Weights of a small GPT-style language model, trained from scratch on English Wikipedia: 138M tokens.
Each number is 128 + 32 x the weight over its row's rms, rounded and kept within 0 to 255. Layers, rows and columns count from 0. Numbers have three digits each. The size before them is the row's rms in percent of the matrix's.

# layer 2 MLP up, 512x160, rms 0.261, rows 126-166, columns 0-159
099:126114108121160080206154166147148114145119134171142125156142116196105131133136148095161107115113109138091141077085144143083185156084123112131146135145088155144165110133077171086170108136129078103134114091098158105156164178154102115124176155126142088092110161116099118127170140087109111114183195104125105162124141172177142154165108151106140140158092085143093162115088157109081202148167116101153057160173165113119208186121134147112076163115147157070118144096103079095120127056200139
098:173126123073226156167143108174143128129089140146138093186152103117081110140127125147112137071130071121135141134137189109118158160102135139075138101125112163146130181071156070116098075138100154100106100088110123169093186159074156142115125124059120118140134187074191079097103163140153120180124146122107142111105139109157132176092166108145143107081117120137153101151149081113162131116161132111144159170170092121099071083107172086068115123106106162099109120115122067174109201109107176
096:142151122068137118175110100171140148072172127103133175131126176116182126155119155161067144119065118151144062147105113154165077128150083066130125084193171136155080128119091120097153115087075126139077124083132175127132120164169092105165135089078130165130163112159126121101182121119117164077094123060122102170111169157047131139144154138139129166101124102150180139112114103146094094077137111078198117122145154172146131118110176133157145122120044134098124108189181132123125172121097140
104:082158154136157132105148138176202144183115131175159087100141158060156127144091171095169155162086098114103124130172096163106108156107092122136164146158136136177101107134106148103181107125080106105126108148149063102085122185085175125072120134096154124110075146134134149108158147172174151165157155083083156087116103144094112155133100185170108032123081140122106153093076095124104128116158093105151086119146168166158142152091124113138108130167108117116133072121105051083092149170136073
092:159083126199201143097201137135049141170114122164165110131118137107137116126067144114121103091106060087141118144122087092144133216071156092154153152185173113155130075116131079101112171109154166103158139111165079095110124123096124151113172103088121129138111130100139121115123172156134092131115148111132174104148095068110149159156134177096146111170141124114129098103120098095199115136116117109162112139165113195148163138106135070171098084157128103091120117223112136086109148074161126
102:099134119101036146118215142130092111112163119134136099119103166092151154130092097165153161103117094106126166163103142152140125126109099147141106153168147133135141130115118114142133113160104148112109167140128135106144136120156180092116170163139144084100123153113152118087098113156067134116086130111173071157087153143151142100154114141101073088173213142159098192156116126151203175122125167073100093069116081127210154176096153103139054230151141124139094123124161108116078155088124160
099:177150093091065107162129150156120136130116134134094147146160131096065170105041098132087164180168130130108138129162156101159104043092092139087139122120164143173163113152160085191123125130118122164126164176129158185128107097116134176061146144113110191119152117090111104161173079128085144174092161197120130149122076113189167203147105092126134075156074128129124122203159114059080157127108135127132119154097149156105108132111145087144137124137096123113090099086118113142137122109174145
092:084167177105076093107135152155071182125105067158160151105207180037151138131097164068184122165104140147198142126099095178112142130158092098149113116114101100123095174147172135109126134154089150096125084159148156125139155088123112112077076143087176154142106079138129169133157114132109100099166123079123110088123083158182084136121145135087114139158091119137108128058148150166093122183086099135124144128166097130127108109055145107139099180130142119114090097134112167133140085182180128
106:143145098141080127002139147116124106098129182054118135091140143135115140126109150160101163102173180160150069171119200072109133140085175126108161140120130107157159109116080085120139127112152148093160115120097132107122238152130152085170091189111119123131127141108095161086068128134107169145125127135086160173111180129118085170119140140119125095129131166166123121102115112117137133110135098086108124106102087076103108153123168089091122157181147158091119094186187098135136105112120209
096:101164167143077050088202132083128131085102101136085111144195122133168103129156134119097087186136127133086103088150140194130088148148162118118170155137115113144114158123112081128189114198182083112086119113100096128133118157154177116107178132102069103085117089128155156088147126044070112141074169160110142110152131112118116138124142099094125148171146100179076176192117106132136090083150152183128115134146122151114116173151135172102121177104160101154101131143184130099148121129156065
104:170115154119127124093141115180077119141045065137230146155171140118116119122145121082142132083124155108136128103117115159132078187167159149177087073155136087134138143131170085133139134057111149130104145097147116200078131163088134145154104140087115101096125138162135106128115098169088136087094178096097126122140105153043107145149148139125139092102158124176130130063209077164142115099110096132104177123135112158226123130167115151160128108159129141094121181098100114138084118151160150
095:144157131070113105134221142104092091144137162102138141152166102101169137099116141080184148055099143134139189138148167152110094136164125090086132122117121142121159151094149125133152081168098099121127124096119082143098147118149210148086149083090094059124089173161098140097070107124127111163139088119121140167104142115087147064094130162037178181098190135086178170118133159088143112116160153127084115182157075100148124115145105113139142152135110194106102143077130118117129173098149157
098:083063067101168080116161154155091108128171140149117116050169165140116105132129104118162095125125173132236131089168128135093171180072147070191125079144152106178139093113074121143118151149134169133113123155127162083121152156173141152162135115073110049160162149183142172113126114131155070121112166130130120160111132131125133110108165164134140171131160152141153097144080108101168135191170129098138091081080169139141120107097134185145109134115140145150108145109081133116136161153196087
092:156217112133119122115113115162113138105130134159098093107126094136128139152125090151158127110098192158138200110141182122114159103121120055160166144119125113110173145139162153106191132168115122159122112201106106107212139133039160151076105151074101196131119174099129110128174072116084110150152141141107168125064115079135133187079138138088146136123110146100103116187170089129090101116129143124154145114174093114183108090134070151086120120136098146164120184145079159111120151112191104
108:119151149165144184144139100148095159156097103127183186091153100107076122154086090110154157084149110167172098148126110085128174155136117078127122065074169116110098089131098168147107101156087132121089110135139172077106199109178150126099055146150138116116124176118093022125119121142137144169131164091084125195113098137136126144100123126121111107132097141115172109140156124099153102092162072172102099086102121125155188109187163121134173124144218145082100112137175135123149172119133172
088:144092105114171109149139111118110143075127105197083038170100164093182126143103108097149127101172131156101112162158140230127173147145118155084171122142154089147118112072137134082145041136117116144148125107106079157021128128131134151112105151113125171100165126136184070140161108125121137111112132129102140079152123117126101134159128101151167135094123115078072127171124086119130159198130105122130091109103182126179149139207164090151169144117177094089127152171094137120146141156157144
102:141133154189090103146207198162109143093068166095152131157090161106097148127126094148178133167139157167158100118093120102114106138111163089116150103139121126178089085114127146154120115087118149175156098140103100089159125135136165200113075170172086162121165150125160103110139114171085186168096116075058144124106082132085136153131112130128140103154106094093099136185124094110124169120136121134141114118130176100176138135093071145201110093124153119155070152209195153143147152189103111
086:109150196138132102150084179125109120048100140145108078134094144128128075146125153139168117160232176127077131094128086125159055160134156089122126162141092162140167134118029129096139172155185113129065129109091120162151098158191127101094133115131077108091063124113093169172118120089120136145113107144135146144113092096107127049136132117161070154157173117096117123128130171171148147121138127113084078126149192126075153057127103149094134116096105118099163164152130109146138135142137140
121:154089156141105086142160182100117159135116202113139134151144173134090166195106087139174167149068116155162129145131140113091121105141130143096140131118070081158112144190134157101098185184128127070111142158101127167128113080112142185078154133090161122123199128123105103103101155142115095116142127111104027149143174077094127144128173117115145099094087142120151136115137073156113143118149108093146108184152104122157137040104141175148148114074130105186133154101130047162141189150143094
091:124072123169159128133081104170153158180048084086152142106146144168183110186126104124084089141103130136155136135134132148103127156134102125152191086082123148092097120073123111083170107175145089114108123103148116188077068151120133160088115138092156151153169130168090170162129165186070131126117162075100154141102202148116134107142101159096190124175132167146150164142141098192080109109119115158054072099135077127115176082150170104120138106116104084143110158116133139149143158077141134
100:185125087118107130097159103139124137134116126169164106156203054149162107187077125144085142150171155141122102173120086121201141082131119157076150109129110137154098134136105091129116124190109118160125121096084094141131191163093095141059141176057145114143158136100203092117105108134070151085128068104079141146125122137182128132155175112187131119127127119141150073075188119127143132137153112110077196162130092108128111120147087150111103116169141165164158176132069125089177158112150107
108:143062082083099111092124163139118139135129150222114092155139093105122196127133097156109124076117150137084106107094109128142061155130137191094157139121140137124176106165024150107122094148138122193149110066097127163128129112145178136114114152146184102139093092083141123134133192152115199105152130182106134125163181114159126113126148138182065172127117130080180129134131137095127131071148093182141088085123127117100126173133088158162098178092150166171143129078139132168150136123106171
097:157172056135122122121089181159154090136137123194168094112148199155131161121132146142151173130103151158113031140099112170133150079107144128103167075134112104126093166196122186094125154075055123116069049144161130125156199109082087146109160103132201141131115102187183150171170144121085106147165107136119125120142141128102089150163130155115145139093070104157095106083113097064110122181127102104118101082099119146139109114123132153133168160168141145123134152150138166152120155139102140
105:077138149091154151133060127092134190137124159149120150133146167116153124122101163120148126157094167140147139052161103128091159131147122139067166120138142141085111114148195107151211083184108120140127100079132115113137155096157124151040128135148150106098152102136091077115120109191117166079127105128077141184124128065143087181168119141123086104103061117100137194109126134084157204124159135196137122102168107181151120122100067161122117164147088149128100145132091115157111139129057146
096:170082146094127165164131105103152149160139204160052052136136118149101125099079137136087156084094171177114099158088126144165115081130188123170158157148154091147157098098063160151110153127125098067135094062116121146107125160163089109118093127149113144090184064135141159118153168196104140129096101055186116131105133139132150110075126169086153141152119131116173149185174105136112138118079127103114124158160069116154147116107160118106121139101139191070130165139134165120092166129121073
100:100168174104044169145189146050138184089098145140135142169136102113117170124133106137093089114128151185077117153129158125080063119149141193107121125116173147206166139156149132146139154127101115029056137091117160100130146132101149064149123148087097191178173150114154115118144162118106133118073145149156126127153167102154118146121161074112105135119129148115079115174171105146127113125173110164109141116100115139156129183158149137157098129136148127108042120070108138103146151106077096
102:122147120124090109056138133150091118160158156110157091115126123171085092127168101123150120128118115192126131134067145101116127180104156129152153167127142105109172129109099087184199140125173100062121178134116098120160087110133147120140143122152117129040081105128171147123152149122148144207164105154157097119195135112052133196081101162188166150083133096128164068090111088108160125158171077111142180114125166102149173140208089179115146119140152138117083107088143110097111123122097141
114:137132113153116114128088116152136165149101142094110083118126118072103128171134149180155174123157102151179133141091172102165113202125127138155162094154070091163148101149139149156102088083194131133122155156124145147104116090126138101103186181082160116106134110156148057072123178125098132106147180198142109159155150153151100187117082136132161088130145074120160128114205063131095119117084129142103114121127129074152196212092158123086119173142151066132186149146110077123101098146131152
093:112149143141066167146102147138177119110149099132090109127114082129130181143099055108152172131085131088141216072161159137116136151139155100139130166124051159196159114084135141108123095164147116144124141151132140130119092149155082115115149136076168144098122170177118079179166156120131129130144113177121187180139113086101082150154127079160100171076115083178150084141075132126126083103056085093185158057143147114133184083100102118134136124111075119120198114150158131114136140116115162
101:114077134104102129115107151158087183114078135163136106095120171099123073142087144139135077115147133114151110145106132139137076170199166117150158137086105089110072158136148123124170153172156110102176105130151085135174153118117090129174103038092089107139145120126171156129157109111089133123084138160123091138118132116117169161111124129109135099142121096134124217068138096124147094099160202161125160171189116137130101138056118154171189051138115086145080124169132106165060086172163108
102:148094140084148134128154139170083118098118122119148098186225066171199120126174210125158100177130114150079092159115147131107134120186056152089163143113138128109140118113131141122194152091092091094128176141073119135120161158106113141132131173143105113146107135160122132136117133072140107129135091096081133129094236105121116161123138147125203110080145114134156113103190128128104118112138118177112133109071107145145138086111154130106080131123072077056107102122146135147113092176177092
096:130116148088059152125158161148140139075177102143130150094158107142159127149137105090134197174124207142079165119135122081195075091079097126168138094135150085138129052124104102169186143114104108140141118140168147147048142152185109150169127134132118091130112110158171127114066127133123093124185093119102065174160125126121142130111141172148144161147090162111117082154114161113158062063163107178168045165124138119105150092099099151147173079127107144107127130092131101081122132171136121
093:133171148143143107141140150138065099100074153149189190156143159108065116142192082054171158111152122135166084144154154119110127122101144117096120138118170093133103075141114164120172183157099103123143107200107057114185155126125144140090089179112144110135116165132140163128159126126143107170092083120117130150128118150125143090099134148158123122109168119057209097072174103056109173102148109202147153187125119116130135110048203132147135065127109103153119153122141135129133125154108144
104:169149117103087168112064110096135090141115168143126135140126131138128134122075128183115075175130115079091131167078177142122174071129113095146139053087126128169126128134106144153112185113121115166064189175029117119145052187153129137128163146104098130140152084166120148133105166138204155103089111089115100111147101166095134137161144107127191131143141169186096143136071126209147125099148083099160134114169114102115156163131164160120176132107135105129170127154103117103184135178135123
099:068195136116104095086132154140113148163131097130133123147071070129101213185142107149168112094097134142131162140100092108106108156147192093123138118127156172164119082118092181177107152139148083117113074163144119110146099167123164153109077081136145138132132073101088140147181155162103155099144140116113148105172141183118123133096201138146189084128106120106130153115164075085119105102139140111147085120152110177111202101133058091123114114133130211135110182124099099136095076159092183
092:131164099138101164080110126077135125113070058110128131137160083117157164112107129057131176120134082131119133104105120135179065082164104155149190086086141107127096115138104132168164151161130145121133129072174138102121136100125148109123121096042114108096133101130098122104115103061177167128180131133095119132098118148133140130130127161133163100154153070119137085117161101067070093179173115158137150151117120166230134219130108151155133101108144139161180084119205128129102085145088155
105:091115120130092125163094179131121060121105134113158090143119105083126114126139132148141110090066136125089127086125173094127119173136138158105088109111148172132084164136107147147159144167187056113145151128075182063135115118152154104134134220181143120110082149134096180125192074200155099115112166169119192129108126148142124122114174138108138136110101154080132062104113151133167110148123158103157050155127147130164181140172134136113113181099162108097144146137165089087040088098131095
101:128113113107114080134116150094115122154065219155105119141157070107084120129162137139134104077045168146144117109117175122162112090109116149138162089111110167198133056147160213132109160176131153104140153160085131110138124119196139157128070124138138105158163137116089114131122149067113183154116112103123105145171139097121128104118126194145125110121172050123123162122181143171109180116149209128068070093174158086143114094114153119115139070153143123152107145105102111147077127119130082
095:177144086125114123098198161139050123133146111139113154142090139089108168165140127050144146145130125173148140145090136150199095135093163075099110143115105119114135105145147131143125131160121139153131088088104130184124115164128232183137143065096118141173197154125120144163069144107070095105161185157158094139086129102126106100145141173137123133153100119132167088073133101156195106133059095053158182154132109070117117131119114156166153130149137142119089074130178123128163158142136165
098:173128132116064138146155177132101081136166167111119116137123191209145170068090150161152111074103125117102137119089170198096075180117120090117130119178135174134148124103113101133081061097149138087087191086169143105159118140161111123141093157144095125130101150064172148096162120107088130196191122160168095084130132102091097109147125155143074127166161176118151137098163085175147111094099121106062089135143150133075112130117166136153152081097141177066152112115126124105116109152136149
112:138150156099094175169183218118113107128101133149173133150163191178127061162084119115124159185151090187149138093088091036072083130111157115152120103168166080163108081105126172160103095136116191128163127162129154109147162156111139120144148134113127140124171112177117083121147122151144142130086113143138157190119054115114114153111081134113114175191126118114143069136098146141142154126168096122181101109128070149140117111171119091127112127155129170142084155135127086068084147099083162